{
  "norm_eps": 1e-05,
  "bias": "all",
  "tie_embeddings": false,
  "init_std_up": 0.057
}
Each number is 500 + 40 x the weight over its row's rms, rounded and kept within 0 to 999. Layers, rows and columns count from 0. Numbers have three digits each. The size before them is the row's rms in percent of the matrix's.

# layer 2 MLP down (transposed), 640x160, rms 0.0458, rows 485-528, columns 0-159
123:472412584475457558479502482500502497445528535608536558490470581514511494551475463470579435569456499542482560553394487458444540461525539453534492469487529538518480534444479507587552467451415548501474591471487472507480441558473461474531524452490540537527420522538447487542500492423520527501502475488500471470458551482543546482467498565548495473494478555447486489549461537470502550501529520457478441513520490473481564476463483466547509463480507472533545522531490500538476450508519468
093:519475544544462501479496548436569483506474530615484400461506579488506505529553426475502421469475490507515472530483517503452548522513515561510500521484486475564447454440502516506538407491430473435488499509507501515530472524515504487519532479403507498490477549520465535577489512500468501507440480531485493458532531488459544496501527475505536486498517631416524532508569456359489487522479507475462503504505469551471557497465512478557526525500528518528496463487536559445430487593550492
134:481493564517510513487472504474521467442524571575550459504410524504485593524468438530498481478468410520518503496480472476500481504535517422422472516475513520543427590422495457535513445494442537491507540487507463503470473548484496520475507565492534515551450522557505505498500513485484595481456449528511492424489556517546505491468475570494498482538492572462455552505465483528521485465460549514443489441559504514456522508527487482504511528522450543555536515536549378480410474473605532
114:506495481407514448459472456536445502527539559378559448496500513505509514469484479569471495481467511537540507468506467515498444539560510513483507490551483507488505457502484535535509481472586481553499532472511510527420489425525460515541484497460508552524500483487400482533513495510566529553490475506496518427398455550592578496491505513467504484472430537523441569529561489570435495489501523519492495554518504516388509498548485491511532576442469437533490468545566451451486486461504554
105:548440468517591549483495492485534495503520498456515483482410501449443520572494464446556524546434497555563510485470571530527466433487533519477534512468555455510567476463504498480521514493493480488456464486402451416515561570488475564488486511546478529421478517577567470483428507533572515501559498492596511431477465450504450463463463579527498536456476489510555516456498503505533448548490564508460488487559440540465477505485471467511449520540466468509525485568540480498530475531453533
110:465537474467513529511486578508528458492484509434458479491462439558568513394512489464490511477468541494489494450538480535564569477510522572536510517479489518482496498433451549518467503529512512509529466523410526535556535633439444471487518526505525490492490426538492482499433554482467518564492528546487496539467478462488491510489447498596487527531394501522555580444553488466522470561479486459498471498450558481515474463450497440548575526555461483531491485467531438491510445494552567
116:519469483490501540545477514457532528517522486541417544498434465543566552474539548474517487504545522495457514480574443507490495483528465492490523373560497490462489468510481407469457538473560438473525527454538467503477443383532526430621560520534498556512458513513480539493530493505458501455530441497527441548460568501476498534483492521468501474522452535521457507500546489539588572532459479418515498513437562504479467544492443514466551500479543478476525515546479445433531542520509516
087:469575486501452522548445518479536469484525520536498441550571586549466497519564505479485438518506464516488534546506511485485586549435512465542507500418587446507480479474470511519452518477462491487506521466539501551548410457529484453484546467486508506469494503572452577528503542477443504486473555457467457496490559531486521516463474520494563579495541585435514531544529575465494379514463529439478503521497480514497514510452428433445511506484551466456467519552517558462445507552522487
120:513447479462523482459515518447498502502504452538489389502530498499464534543515541440569483602481514488489561542485442566479516460523483494539549462503442552534498437495522544476593518487495459561506527500527492561540500489495515543451546472517456467594497499570502514495494475445533509510519607510460513450512376509452476512529518453494516493501514410474528537532492545466457540487497463500391494512586505476548475521439531540491531541510454434533496474483476434522447533498460442
101:523457417550493484537459481472499531476446452534499535563520521525447485508512485535540511528461504551564515524426507586532412447448550569434475494524464488489518416500466488500494448445525475554548549480468502501441546495568488499511469611513546497571462519502563504500576473443503490517478475443539474478456541446571483479473493508523438426573453448510465501447521465539483488603517520545545525519476463567468489515514475473528555528451484517487531464439543478446516516540487519
074:495498493570503454431479455520538475518571580487497568523533466482473462474492573523586481495525502510586503460538529542477488576550514516451546523565524471474544558556520445561516527499522480464474477494500528511558519452503491496483489582498492466463538539418477616416459491522477501490485524533547446491452462501475414446522556501455503530476459476451537493547556480523534546493443516591522521470470484491477470461486445529490502455445515460496461491523404499496454398486521479
046:535497459485472457560484514506437467478554543422524490515524488512499508491534518509557519508461535543502503522536503520524441481540519597517564450452491545510508483488524528401530552453465498516488531557532499451447537554524522517479456480516473457547367485498507502472474483476494481534453566501467508473413475390461492509429465494542455554505500531482526488478485470500506483540603532539473534540478523504448532493505532476474520455521519454540442529537424641475503531453472588
066:462507568541518480566445523480482461508508502583545530488571482553562491482509505498493536473530542440556490528424522463480514484481505464529501465481532582481499465486458548422514522466480536418525501450470561496493458425569539475511526499500462508444478500527490537510515543465488479501484484481450505523484541576510479430501501464478526463520467428566514528462401529539544489451569513549509460528405383509540580508542553469490499541478523429557525433499466536524488465452569475
098:505526485521521500519501530456613537445518547530488512504419470479543549491471529527530533450430456486487452511498552510529502545510483458539506490485511542483466483470485526488482538548485489482425489511502478530529475477466524478531491491515463525559574522520469532618405525550489559538564513541531534502494423459475486522429464485457517522525435551535480388398527482510520429467512451504548468461487487470574481452453474552515453482515427496508524486559464399553480512526568546
148:526546464489509516441473478509558521507546518423526542479513488513483586546461504533458512413497473490516492534517448576431461591503554471458438506477451491453583537543505561509470477510547470408505524472466514563473487438519466579552504490487490535432536470406466479516443560498499527577490527513523505473519531495449521522459422518461484449533508473475480493548490512518510460534496543464521447505459584526463518491480547481425448543436485458519521496505503508534550624518540512
053:422488392505573537412534445548480577491511527522553463534506524572512502468577517530501530499494413508573502568460564565467532542583451502542467475439517534499495457472504470458524462524536461502488444517504510518500480549467505541432471485524462539474511526471497460470499502574559505514519459456516553484527463501515513481486562538500478511545497500490501494460455469466545500430453579468494548464477475448525487504495542519512536505553351475513486418517516476536500450521477427
112:460448483453420492586510536469524487477475505508483518438462534521546553530504504505495491508513484524568533562471470482481546533537473541550483534593567527473450475476515452507524440447464505468532415535470472510536447380475484446437516515547449546419591508534542522516536517495468507513507508518584508501564458535498511565544495498466439457509456531512529495465573481466483477521558539501423528516473469497497485436560558456514478574501520511539476492431446415471469512554488512
107:439458476520533516497458434486549599535461603434505472518553503460465545559490466528534469582535543497474516504467494430489472472517588499463462507424480506491536437482466529511475536513459470473522524493535502544478510509535570463586472441552490529422502554529489492504447550491550536516552472506439497467529498521516507461502524512500494396544511508530501501447525483479489500498550547577510415504458503548521453528536540457422516523487539481535400397508493504507468462534439525
101:551515484521491503507542549455522469445516538551538555472512515476475468480495515502504417549527544508531588495463574451449524533578486499485518518516488524465528487427449544513469543463474420505503565555524509477423530584473486467495524553487440508552537497504549531454533531538479526486531499512521476482388434560515507567504437428566469509515533378550528502537487408467548504496499517477450508462475473459504512480415493483473522511609530429458504507530500513469510474452486493
127:499470511497387559478553460548538496496457491494551476476533562437455530577506480450484470514462472588522441431508513500409620462518544559451469553568440498545436476488553485541521464476492513487487437526489430521500480433484574476516528503448497509456468598544454523575445458500452512516504539557498468499493567484497466567482533521482492504497428529487526509507484453444519508499552478494451452552541533532454495492487513493598454509548517530515527499500490485500488468526547499
109:532543515456508543473538509474506505538472477499529539512523448539505468488485476446536480471561600508557526490473477524521507482530491435513529462546493479481465522465546468495499522530509480443502451522502488508538504461432509497482553526493566512452319432478462427658438513477574508498542539554471509456485494486530429507460468542507445490516474471443555505437505508507552486540506474485558468527464508471579462516485492553464538480459501510484585537556505443495475484491546553
129:419484475551517524500498512489493587528550514547511499446480554530477449465479511521555529502513540450520545472499439507452516499557446466420506567498502526448520465485488542436513559543465466488422461545469442414509461473458532513402509529496551536566534499500501544506479513503468522536477538541523533481455530513561547438487502463528428485463532556500477458449484547581527518525471458511533444480458528474564546472562442587535556483447510428549468537460455424517449511490466533
096:529470425586518477516498500509469564542471521522475537460493518530529515538557551525460497527507520539641463530482527489497479533533472548491525514504492572464423507554525509560554533520455501481485516446406487525453532472500462514465438507425429542518518522511426535482500625516513536535519571407499448482437505448526516527517536537534488433495499487475446458408511413507496457483527472550493490481472538495458472490570491435508471527457478479519460467510516463523464504454550532
140:464497493452515538557522513517523485505554546525505470479465515520518490502508419416452492475587514550501523470492456529575473511490492553586508529486552449494590520483435554547493492523545463538529480478491487477468444474532468498445508427516472503562583488556478528454530410512502445516498552493530523464530473413520611450473461433491521481463485529415415568489459513565547472497463531467489559488446499510567501519540498435481533506405498537495517535506524453498443497510522488
098:515489404421475526515427584513534574527565492456548552430444490536548525520476531528517495543513465489462473532513456555541455552535457490436439523554593479508451502470511550549435621496485556507411494459530487509544503510513509471524546483539537432569601494457438480515501451485511433471507472493501456474458520526535534493492517546482563491560486558506551460468469526522527547488492530485543472454507474494538472449423523494477441484524473474513486466454495447496479492501476467
141:470464445481475473464513500459510564533478479584536496526545511480446575474475506470482489594530517615579510541470516536475576476500466501506497491521427530485563558402530499557500516462482502480502446480458466463487505487511484472572472495506533515553509507505506494588449503579567503510525526548521450507581527464471551478484474490486536457505571524476511457502487485461497423554471528509506561463529468420547465534422505507441466469479525475519541449524488483476401488438528413
095:511449539498514498514457491419466462494504473504566532363456532524467508583495484517544504536518562510483503572496496544483511436515553457507505499440497511559431493524459531502472455505476485515448528467489502598467504526514522511525541505495509497587521499510443491488521536494508490459502565508506463455556534607516550479473481482505481517459432591464476466586559509446447543476494555529451446527548485466492482506492495480562503483487472460579534518465463458366435444518518476
096:447512488459503488444500483535538465517515423462489550510564505516553580467507488477485539499458431523510387556463412544473517456494497504480534518544450507537589540513445569493518484514565524529559511505468511472517516448501536507544447512433534518476498477480481538454461439506478473523483491468485518551565479466490507491465553465474446482549552517476460451528521499474475450558523516504516490492523535531494572547354569483435517496514480444578500427515586440511558507455513532
085:451511453505470489524469504602506513530477478519520496519486559559517509483487459470470532507499466496523502522419522512523508486496519566559421491513490509532607500540528528569468638472547508578450454520525502483483516524438511503536527549430496486505483502464476452580493425533548495510521471486497571476554445475509502497468444500472531539494454468461540556515465504460488497523449414515453498441470473559506453465489518534463501519503512497472477405594547404440524510548438440
088:514505416504557439488479505470527538510478448478534557436492543511479491435508514578459500524516559469552495554519521472511531566438476406541517481502389568548464568486483530561600496482477512530526516486483471426443526490526569560472475413522521484553498492572449454547508464468522430463471522519545586461463483482513521541521428510516531459497475447523490529516495503500533479497452543534406456504504464519481496444501555538500545469453578465499536538492446477462494527521529496
120:478575559482488541559537510509485469499459533410456456518429505489497568534501531494479542559410529518494475457530451482567527608501489453429545497424524514445513549499419519477500530492466515465505454489493517506525511488502468529538522455417441590554530484401477474434484484483521555518407482466451504495480445553493554580502510550570476508466587524522443532531444478539490498507545518531457497468481468537487475526507462509475560504471510457455492551515510557512512560517491483
119:479464509484452454580470468500482504499516463511463436506544547505473470457601481584489465505492475485499470471494518502469464568512519588510517495443479526442552492464576515553494523526507497462562492429522473471437555449540509479485493460542485486533539504484513561520471476463436443540444526527565488515492531543484487491450599535513620522486417515531511423553514547439457490535560523517459594510474487504535449521516487565470489473469543473471453474579536463489530461473429487
093:504487447539447595485493577451465541554556488555535472566480553491517567482488511501542468533491421491437466542453498527453514469537481465524478540563529426474472508470495502579507522451506482544487502526490409545472477528474528477485498502559584468482443554576471456516446464471524458393557555516488484517470528506524493466591567472506447487522564534543506536517530496503490522522388523441532544473561523468512536484432521485558498499481503536516472504463478444438455503480460505
087:532531527447449544477547514434428478473493489497478513389545524513548481417501404423450497474533449530541470537514407524505546448575474475545553561503495518563556407501517447515502466453522464525541489575488452492497501422482573529555473504506504491505490517425506463517439471525511465524493464493505549493480514531532529538448506498568478543513496527453570468507571501505461549465485510462494546476516502450491482553471545460499514549502515586487542508431517450572501474480452554
077:454518410531489579476511464474443494493551436485542434482486587463433489567510522471463462513522497473513556503534452474559463532537503528512469515534465509529519444464584431482516473491455511569460523509474475540489497426541584469491444571407529520408501533481536545554460458525593481526506492617512433453493461433509514480480507493489465559550450476506523519541578459500538512510503491490530513519501528499473406484500551509524524537460524531540506502534437503465528501507498459
105:502507440521472475475473480460494511484532489488484586467509422527489486410567449595523457462490452506520520505542476587502441564569507530490495489545511551568498552526465480456544533481438491422481453478528465434514490542500560537528550498462528572468568494531476498515526525491533463491533488523478499541497525483512573474447532524545459555461452509461492550487467436446524472593560548532469489495438425473582435483499520467480537542537466474521501512407440504465466497544446520
140:478457483567474511552479451519496528512503466514488523463528468470521503474488457486471516430521540505523501491488513449503560500520556511470508509502474558502480475487516592523461363471511485536549462586529518498466445533465471482539511575508526497631499545538455498493497474439517496504429574481543548488450488453532476442522472497554485508548510472552526556541423501423478531490515498458466550491515550542552502564473509563515540457427419410550497522477466509491433470474436565
070:479475498503507453523458573483488529412499445473494545569603557477567485596521551524472458456534530562494545536556522435490470566452499460537527504503493500542531571496443485464514508405486537493472559487491468488502565472511526560502440499479548507380483469482555524499474497503518434518508480448505451568499469461451469494476499532511543580536454500492489502551510487514505497507470520447502495460474499512501452479503555516484476547398562468490598452494445510499543539450448556
106:540538426423465558489507495411503568537445448524498515481547517483496501506472540491477493532493478481547508462452471506548502521525502469499486506502498572476526520514582509512447504486554521410531496434424545578463494482524522508544522477517522521444477473472448407521483533469532519558541449529468498564504428512484513509459506534465511525508602525601525509486520520409572450508539503477552523512493528490475546467472425478509387581501491493546489443533436432507468530447522467
072:485406463515477445559430483461464501501456486455531467528542514512486570463494502480532465505521508519509447494533477500480427519498502565569497482528492546435542460472550542533483520468451469487530515543504471571438583497538517429540549446613448506474488470477503476474584570538501519467535463563508490402500537545498489528516545443481484509505427522420486489497545545531459545500499533511448533484519494503439423451469517577544492519551526532502495462549460414484446494480537433
112:545525515463511430513450469619513495477508594465491527539531515554459478512487505478543513495490487540483491512489545445547445476568528481527491505504513505459518563484520507476525571390431464529464472474499451548500431528467536479529380499538498575491490507495493518468422496403501534508529484528466481513503499521494476470384522470519475566559579470518512533498540452572503514511439510484468509472480534485568431535528515519514512550444493534493455414483504443443490555507455546
088:463525496505472487510497562517565464519544525534514458458517445485479550488497480526560450476498484485499418534468494495504547563483517462478489556504513474562490497552561537473551439421554475469559416502497539507434464489529579454530468451503499534522511549448481529383468545532483444437502521439523493510514521539480575469531577454505543483445569475448520513526509496561460469471474600495504509496466499481457577516502564585536518472486440499567457491475468426482478538440467531
116:479504529487497490448557494515522521493513430515493496501533454478594545499553535536453525459469556478539479457469520463507543486511588436518518486520499602494565486473566429567520518524548494531552543474461462479480513515494478515545532595488465488538521533498545445443553451438528444515404462551528496482511490435479495548474468457493450477542543472534516505510389572535539512482484455467565445457535496508487509422432523511475473446502423554420487483481522493556540467489489462
080:542485431533495511478540539468505532530511431546554474558521520514495562400578502481507430520457532534485546554459495505469488539508468498536457524574510524542479506491506466520563472396483470493478486500501457458523517570460534496491471485573561501554476483502474459535472509493547553506462509573540565434452531512422487504464546453480498481474547522460565544418466495502503542489466503507417542437579427426518508536473478459546508496525563485472530421519523424478456441525524531
# layer 2 MLP up, 640x160, rms 0.187, rows 486-529, columns 0-159
086:473496617530476581480452494461541466462476510535439489464492554544480561507537423498517468530445515505545494497500545462520521472519494571494459481495532515503489480488515553496533475472457516467488533586459503466425463548528450433572512482457560526473452505510501519576492495523476540491485453527531415380562527519449503519510432530472505463521516581463444559596494495448518465552497507504505508496496527529418492504435502427516521530487535479514443430471445481499508441534529427
134:465502633480505543464499503451566470473555491537510508483451498516495530541493460471517543461484474513491485464499475453508590496516526538460510553445556520507435520431544528521501518440436526476524524547509509489452422653478481433567510466520526545504466532489490549490476457492506526520481462545550438412496572511517529484512445599531482523526452538510518576538464512475504517464487532520454476539489504514453514539479470437494467500460502561502462484503490408569433444546498510
099:524490491443518456477520469519424470541552521460559481449477487472468490450416496542528485479449550524491529494412449491537538496519625512427510505452501570558447502452495503516480449443548531483458530543479498557452472492527478534459483467478473531459479507524500550565482467447548541495466529484474441432433560497543577488435538554460580450560450520452517545487488490482474469436507448544436487497518517585455494548575486493567510492493504517514456497525523485525477523482507586
113:425568507501422459517510497507466483511497513576466527512558503559549500455507547534509508458506509448435505486521492445463509513510447503539462531573470576481462537510508531499488499492487496498522513497608585552486457379536539409501531484460501480548521504462479538510546509499433501532451514505427490560557577577530550550543509437478494450551500510487432488546515527470413542439513383481549503510448533485520510476498555526509546493497525542520459487425462497532512506481528481
120:428520584489503496516477472486555474491490520523510516479507505456443518536460518494545494449484518536520511506483533538457530506497485459562488498474491497420413475525500476498514460516471527532508490493549534516497532481551524493461581470467479453559546558440543553507530485489512533464490350381522480464566511571531507438498624505544509501534531536436447542453519484571530495485496539538483510475517529526462592556560445596469548495519474547482521556456516476496493562508478513
121:483475519517481452463538492519456496516466505480558470490541517456392509518448480557512502472450569490529506492418520492514531533469466467550456605444512498527489480536475537483520500562422533533475473529464546513556585584473558535402472504455484456454549490489547458508503511524494542538510587473489553449540488523510559455519535495541471527484466450490548520516489511454461435464585546562540550483548470498561520450524507537504489531551439507480487500418597552541499482456504530
080:447567543539484534481511429467594492475466530542431509451446566515532511516631427563459495549506475527524525513551549429513560544523537539530493496443497526480465475478511509508465474478514520483450540551489437465471465473563404485538451501492586532493502496458470514476442514498509509545495536519566486438550546451478533484508498510420517457506512558440527527569523541462488437494512472545480478445518464527419473496456486439466549485463495445442515488468515561515508474515562466
127:482531554505458508500498473512486546501445560481537526519467479523523489447504435495477502493455538517512448458477563433509536570505491477476491516543595453536516521506462466498411576523467481397516490496521512410481537451495513447508441491549533518485484427478439512558546525578466493528520416519588509493490547510495534447455522518477475470532505632498510524471494491508468416530512571504548521505440545463459498450552507472478502444534560486398498489487567537447507471483543504
092:474468473470446463476496503425505552481520444498430548494507558472463487450524512587524444511573561573561457533447471478532470489486511514480451477492457549541459452478467536436512475470552544528526435438534542498470494470478432501509474502514506536537506497496475506494535463495533564538461556546492495413504467537468578458534594581481469506506513473581480484517560439512484474459498481607538558511470464491532392534562544457557538484450506471480504527525549524465499533549499520
075:501486521464498517549490543487477523473410431506520474490470514484544507583548488441411512524476507502424540506434504469552485457502479478545484487443479546515495432421494512469524485517508493514524525553472447515477485582462529452516478465478519507511411506573499412558512525531523515515513537492473506496574500509516614551441451514571434470548531537502487512475462479478467465540540511388467510522571477462526526542508564466574536567502505540528513504516580497494563583537474530
046:603518468492473499504410545484514487434536515493510427455489443477503477536546484482512530487385497525407493497561467497512406480506580500466523477466512510534483475486537483516502544491532514471490505524548494428533472539508500488442465455447555396492430517523486561520511431497462389578510566514493533519525551507544544543515524483480552547424514557493496490511504586465517483535496542487457526487446542464489533462442460552463500486533529443528444554518444474546494501454507478
069:577500468482453470476477498523646561462537496508496505492505492505522500543445530454567480598486563461457507554518454472433469533522533571447527472541551565515521560535437508550544524472496486509514437445484508443470472565524525449503485432521478461492493479565470449505529451520560493513439529504531499403507464595585515449542467502536551478416491544493455515465523453481498469534450472516424461494526505572505499482484530481544506524488552506494519461475509550466488501480452470
104:476469466522474501462522511502508503489450481525569464527475562501426466515578507478493533483529505464501536458471493506481503520501558573506488539463469511536535513517506489527555464473490560487545556542496448493505493510562471416468515539516539493506364499504511530518583483507514366501458488533498452479501563576463462501498533531536487537543490529528521556577443560457553595554458473524471522577535452504466534491543513466529510467455532521509471411518499401443555482489422516
151:469425523509508496563537546482441477502444521578529455530470505491488461440550521454533525554480529498537476449514530474518552404509463510553534489526548533518426481467495444481513514479441556537530493496552496451564512532482556441466518538497478442515520560606529536502554481523475454463535473475488470546470485560508501454534600500578529560462510509549511504417468466517493545480543462555485565521558432478520512524532454551567518447565507521468463518530507476447425441479483538
058:498515582417446507574457582489547478429523491487491563517498509450517542517451529485501501538472524524530456487549504472558542485451573506522477454560506492489491535482485546506406493470542494494473552481498542530507540474460499490493535566521539488520510564558466567529502442426429436499471517508465457572521523444510524534490539499447553498428512530485500470526558502497465526512572512556519440481515593519486527482542497505468443597513563457478470530435494470395512564442493530
123:533539511572619505424491486493447544571595515511510515544498468484490489461480490481477475525514516431443465424522544500520441499422459491485532480484470511521544509513471574478462573513582495485474540495548536501493496611477491560546488504467549455569431490486464500510479526475538457487535553510423505505488534434521505436482513497527599587505534469467471490539497526510512561490480454518563477496548560509500475521498428534510518420463492512474509521566553548510501520419538496
106:563522525534496481504443519495531511462428445482458483484515484476537522482496508464522458609495507507485459544486480477519543452481553482512482510588505551512497497478436515451557513539514565491500488503475475510497521553482535450592522444508495496510534596542530506450477479526553595491542488461378511519551450494513419490509434538515474488473516515458437472506489491458602546531520509525474440518500504624463437537494533452501445581451567572487495486460492552462506506524532521
116:428502552485523511511511452535520511530449514521464464556474467561472569514529521464463582444450495495497427507560442497554453481451521516537518475496519528546482498530569463517513494559509594500515422488478509512596471434505524527515505439512520474452536522499498500507465489421487457541520497507492495508635492483467482452479539540419563486495521581455488444455544603543509526484495499514525452471529574557479505551510501551521461496402504593543471519501497489553477533530506520
111:509445547467404537497473420531496487444538488538563506479529535490501530542527495484494484497500465516475506499481479511405561432524562549519464490500498481512473539424581488578541442444504500500516529513476466497486440540491554461462516459499539473416473512603531503581492463476466558494491487549505383460487539501459492546492459559476502432512482505487451529515455527460527494562470522532465478550527557493464575534491475466529448529585529509495552443521453459488547396491480518
106:545394528559536466483510489481499478502499490498492458548492503442459515527488559487552395539533521509483553491433465516459492519474573498530489450444460510502500551556525622537510518509534572574490459593455481502570457466455492540476544517499481530524397535425512555500507500512496489450472530452423486532554476534488477458458435505499478564488520486518543488539484476490501423563499494547497538556482417520480481532523547528455545438499544540435468500464525491559451487507485544
129:530497529445530488509498519490447440474444535560575463453512370473446525597523498494506526548458520585479487479492506504456554524490509452605496435459559494493475445487538520520534517508511488532513522460526518529528509492467479462517533500480445497478486543505551545578466553545443434496482537498505449452569559514506519512441506445510515478535555475530494579525539499446499458514521555466499480523572466472519475522501498449568464460515541545461527550483563399567518426439489516
097:506513528409526511451523509534496467476534522500553452552508495493473543488486457439504513482498538487380516439547459509499532460471543494511490452495501427524623504447485489493470481490532510518504498573575512459560470546490546483544563532558537470478507498500579503554516408499439482455516446594463551527507535551503438463480465505461524533514460511528560545556435558457486497512469569477533494553501467503522515521405521592498500459535506560508567532445475506464500487520437498
140:525452537531505504473465504518454498479471490460580516532486485502444471568459512493607499464437545494446439431484496478419516534459508391461515501433502538563491478497562463479540508455472529487491516509535574527553501494479533502505519526514459486487423557471535505577490548538441534457537477470419446464476574600535429529502514500490489524536464513552558485480534531456480512448537486467550476578575528474493460482461486496533476505573514459455472516456531465487517455413481548
102:491495575568559472442512433484443506508457538505423498524553524479446506488507506518420502433535484506518544482529523468475539489503528515581539528437451521480524516487451466498595391481476435516548583507570449487511573523528495505496474493496523519467427530524546478502450534544481524482496541520487530550614478538444487516479545508486421518492537451581445530546540487513552483524531378542550511552520465526448494458512523540538564503434461479486520516501501508521482511497489537
135:479507522550506503522498509556506470468524524448482551424444484541520434494488459517509527446462475396423527466538503483524452520531531545509493489432551484526393452569460530430475505556512521502480596489548496557549531573497514535447528562485484465502503527504461502428520484458426531539514486452527579520426459482528488535491513505546431538482467514530501536502530499542502562487528511505475467512474494597462534482581528479589533521507474500480447548450508524488594538561503551
093:512471571448458477494544537529466517466507550531551521556515486499441547537477400504457523451541494531472570414461560459432560538487511489494506521477562519509468476447573459541548529483405455492474520468533516503489542481469481440552475534500503444496496549526486555514484514543462503497505508502546441438495559449523563469436488448600527486443462505588543533512461502510503507519529497522573520597458516486433475525560490454580482464481536494526462491480496431550557535497483474
102:530499481475501451509519480456541515501498588432489528497436487423486469469434492486508474473510579507479538492567463485488482518470559522410516510412568520509541529481461479488441499453507542562482442542536480466477484505571447510497560497524501423448550517457455524567527520543552610562459533532514436510450502436507503488523483576531546437485479518616483519507507503532431533456477514536436485442496490522487470482581504488531535510547464560465515496523432499538437512502495464
088:516453506491491461431481446395522499542551538486451465527542512547502533521461481475554498439554509520488508499479475574513498540512516431455582460526461420496464493489490449423553482504477548470501504521463487489564573476506489508452541462510558390473431546476491557507564478492535525516496480549472470446453539524495495436518483563499481438537465512520513508518509498512586536444477527533400524484535524426509544547529438574498495468491470575544522541464488578498498555566492508
097:488480518477517492489497551534495441467531549519399488536496460561477527555492517404502519447450473547442474528492434495496450430487486586458523528491592440446599458572511534469507507502498501487485479536525445556507510516512478524545452508533531527462503478443493468476466487534511550533503470463440471507524482440502473440467549458491508543470522509552558491456538527512488533408495555516555470438407574469491474573533433443529456545581446518529503485513533526512540564482490520
109:403496530454535523512535488440507487526488474510513519544499471510548582464437464498432492527481474459485475493545538452590520516499503564467458509450551509420511506559462541502484585490486524483480505453526555437478520502447442529515480580443475535511502471457475418433534501508580557526459462538569537476503526493506582499579612466530501455515575499521464501547491466525481516503515519463483504541458460529513480488507530475499565516476440455481511578568515578509480421540519468
109:520531549528487509506500427494568531438519472476464430469463553428440413488498477569502431541477490471511506472442439438520441506454529537534480516477500468486505501482541499509534518476538466497573536448557465416479543440544458460504517492531484547536488502518509546402457484476549455495464525495549518506513458504507507447424603557517577529511420550470550437515480544506569500546477475493449548477522499510504482569503518502483554536529442456404519490549535523445519460458475519
093:474528575458438477448518509515544553459513465591515506429490534492519512525563481528390510550523489533444529482527510446449530460489498515484499505523525495548447506431536476595524418506455541469501392501439462516473468574524490512493546567448512457478479591570560507478478526463497522474480499462463501471529573498510505533508486472461464458502537497496481478564475512510526448456489555506500506434525536482392524508531510460552418500489518431530520478507521450536601457504477506
086:489441456547499488491445487507486508555495451464445533558472424571483553523544552505532458593477592487489449474509569488568516507441447528417481520546508478402557565507467542505489490512499522494467545539536548497560458526491483494526512521477497548523451486554438499529474530596459551451532517489493458497489504538499508463507483523492475507414525574534459528542472503515498493576487435481554448551383479482503435497523463540486499498508551426440449462516454532479500460515474485
074:445427511501471489516530485473474511491564503477479538564505527489541544524491513458533488459557521518494489521427546455440482539510590533579473497557501390534463523475564479523502522502483448515475447421507486477517504418572547469462580540488469475481461504559576513515480482526527557465391440479460455525552455554492493595562517536423475449487547453525522508464518490472530457469510451489478523526472553462489506508524497519506442554434426528493479512525533532502476519570483563
098:490475447478417584461447494487544452525523511511511562563479458526481469501549475541574551532491430501500410513526485459429447507520545537489511463473476498550484582531462487506490542523509453484414503502517472488451450417481548541429517549527465527497485494482419490478560457449443393553451512532461515567543550547456552477528518474455474478511488493488517555509473557526502523513561503572435486521497504497582476469486567440526472497453483470558514546478520488447464518470453528
146:560541506458538502482537576476541459441500533464522469508490523536512460554499557508578481585470482515501459505527477534532459501511447491515521527513543438494484535553474472451487591550492511469487513437457426447517528532543493491468488414504530505400529393476515482517456493508469477503549419538437434492531517539548531562510506527439508476462530529501485486445554527539528497551473524540489513512433501480440490467531536466462441557588579577502497487551534518543582508484516440
068:432448482450509499514508500452486560557541460483466492619556485460508479566503478488526499418442500544511531510443518473469458505490522472518488467478553429488454548520477516478543488451433449453529607510515506516426534423552426543473454560473536511478442461447568501480460525505522465516536512468441522495554486600449523508523512477490421511519517562463522538589506497482453494449506499534512490595565498494498500512502537552510475542450480446429559532476486504443474488499498510
101:553563427485509498460533518480521505511548524527519481548549515492495461518522495514495411611494475473560544492525462530468498473448494495503503444450539484473513567518522482474449497552494481484479472502473496501435449527534460430477463445429592511591492542438463494422500599482596446561468526565561546515476498546426500541559459506465508493465564524487494468539493563489440563494464466477500464493540590541479472451505449487457442557464512497500558521510487514474510499484545525
071:543423519560480495502536461478524493519468480482547472474462523563442457527504452525523516493512520547533505525475448502523558560480574501484535564507469517526461480536517559519521487522493505506535504542501526479477500463503469498518496553406521558495467421530551508444511490497565550465454549490587500427399494477489597503493573570527515528466480466535463460501444422558549437490466576537489473532475499436469506584595516501483533407501464420517482451471501444502507465527463500
126:476458469539497524472554508376504536508536454509531487489456474449529497470516521548511508515504487454538498476505458563452567498441460534534523508511499511553485472544464473526427475563594552507553534578494562437480553484531476510507625528447497408495495444499531490525625515572494494526448556500548490508479509505491520544592463501438539439471451551525469497535481500468489455484552476501502532500517452523449559479476501491504487456566533480493515546486450537530505446524535429
086:472494532533440533436484493490514587499512497555509511489461524570469505531471412514451524606441482493480509541539488488529511497582525475478424457486528466439525457446455501593467494441543540598448445539515511476492524471462463483489541581498551469482475491496465496495521472493504558490463489538431484469472538575473541437491493520486530521530451523437447512559424495433466479522493501486534419484506486573468424519482509521496506515488519464556551477463453536526431394500534501
127:459492533517528490496462538455513543529462601511569549472444504526431439542461495514544491475511504498456533485544500532495497506472523470529495530442556446468430485493422496429405465481463559489539446499575543465463474528520467464415473426546542496488506516442565570517505562525495552459538459461461516584482532515505515422475523521511503537455430556528507475486562461474472527522507515572441490518537508507495513575506463514527493590520572501542474504548434536434487540500531530
086:478505563490440473517511473526419538429469472523478511477489509406494518584568512557456543572570490490435479491516528525494521442497562512513520495477470472532505534421477509525473485582543508527496531496433550506528469446541525526479595522484417507461499553548543484462509457503483404489479518484422492536516536487550472483551449543504486488509542502503470443593458493511454448502566504490589480534540525549514484490497494497482500548424463549519422525522542445551588492486477460
071:564562474456479440479521470559504429494527533480480506554513494489466425477521513497561399524530525501441495546515426401487399439502558447489411488472507545526550508546530527436546547549509469498525484559484496488613495502508447497422503403439502463452501449501501506510501562439511582532484499484510503457509513545527479513538500566393535472538488515500512487496470500482517536480491587498461506431483484488512559516482528537524471480473502566508537473468506461560490491486516528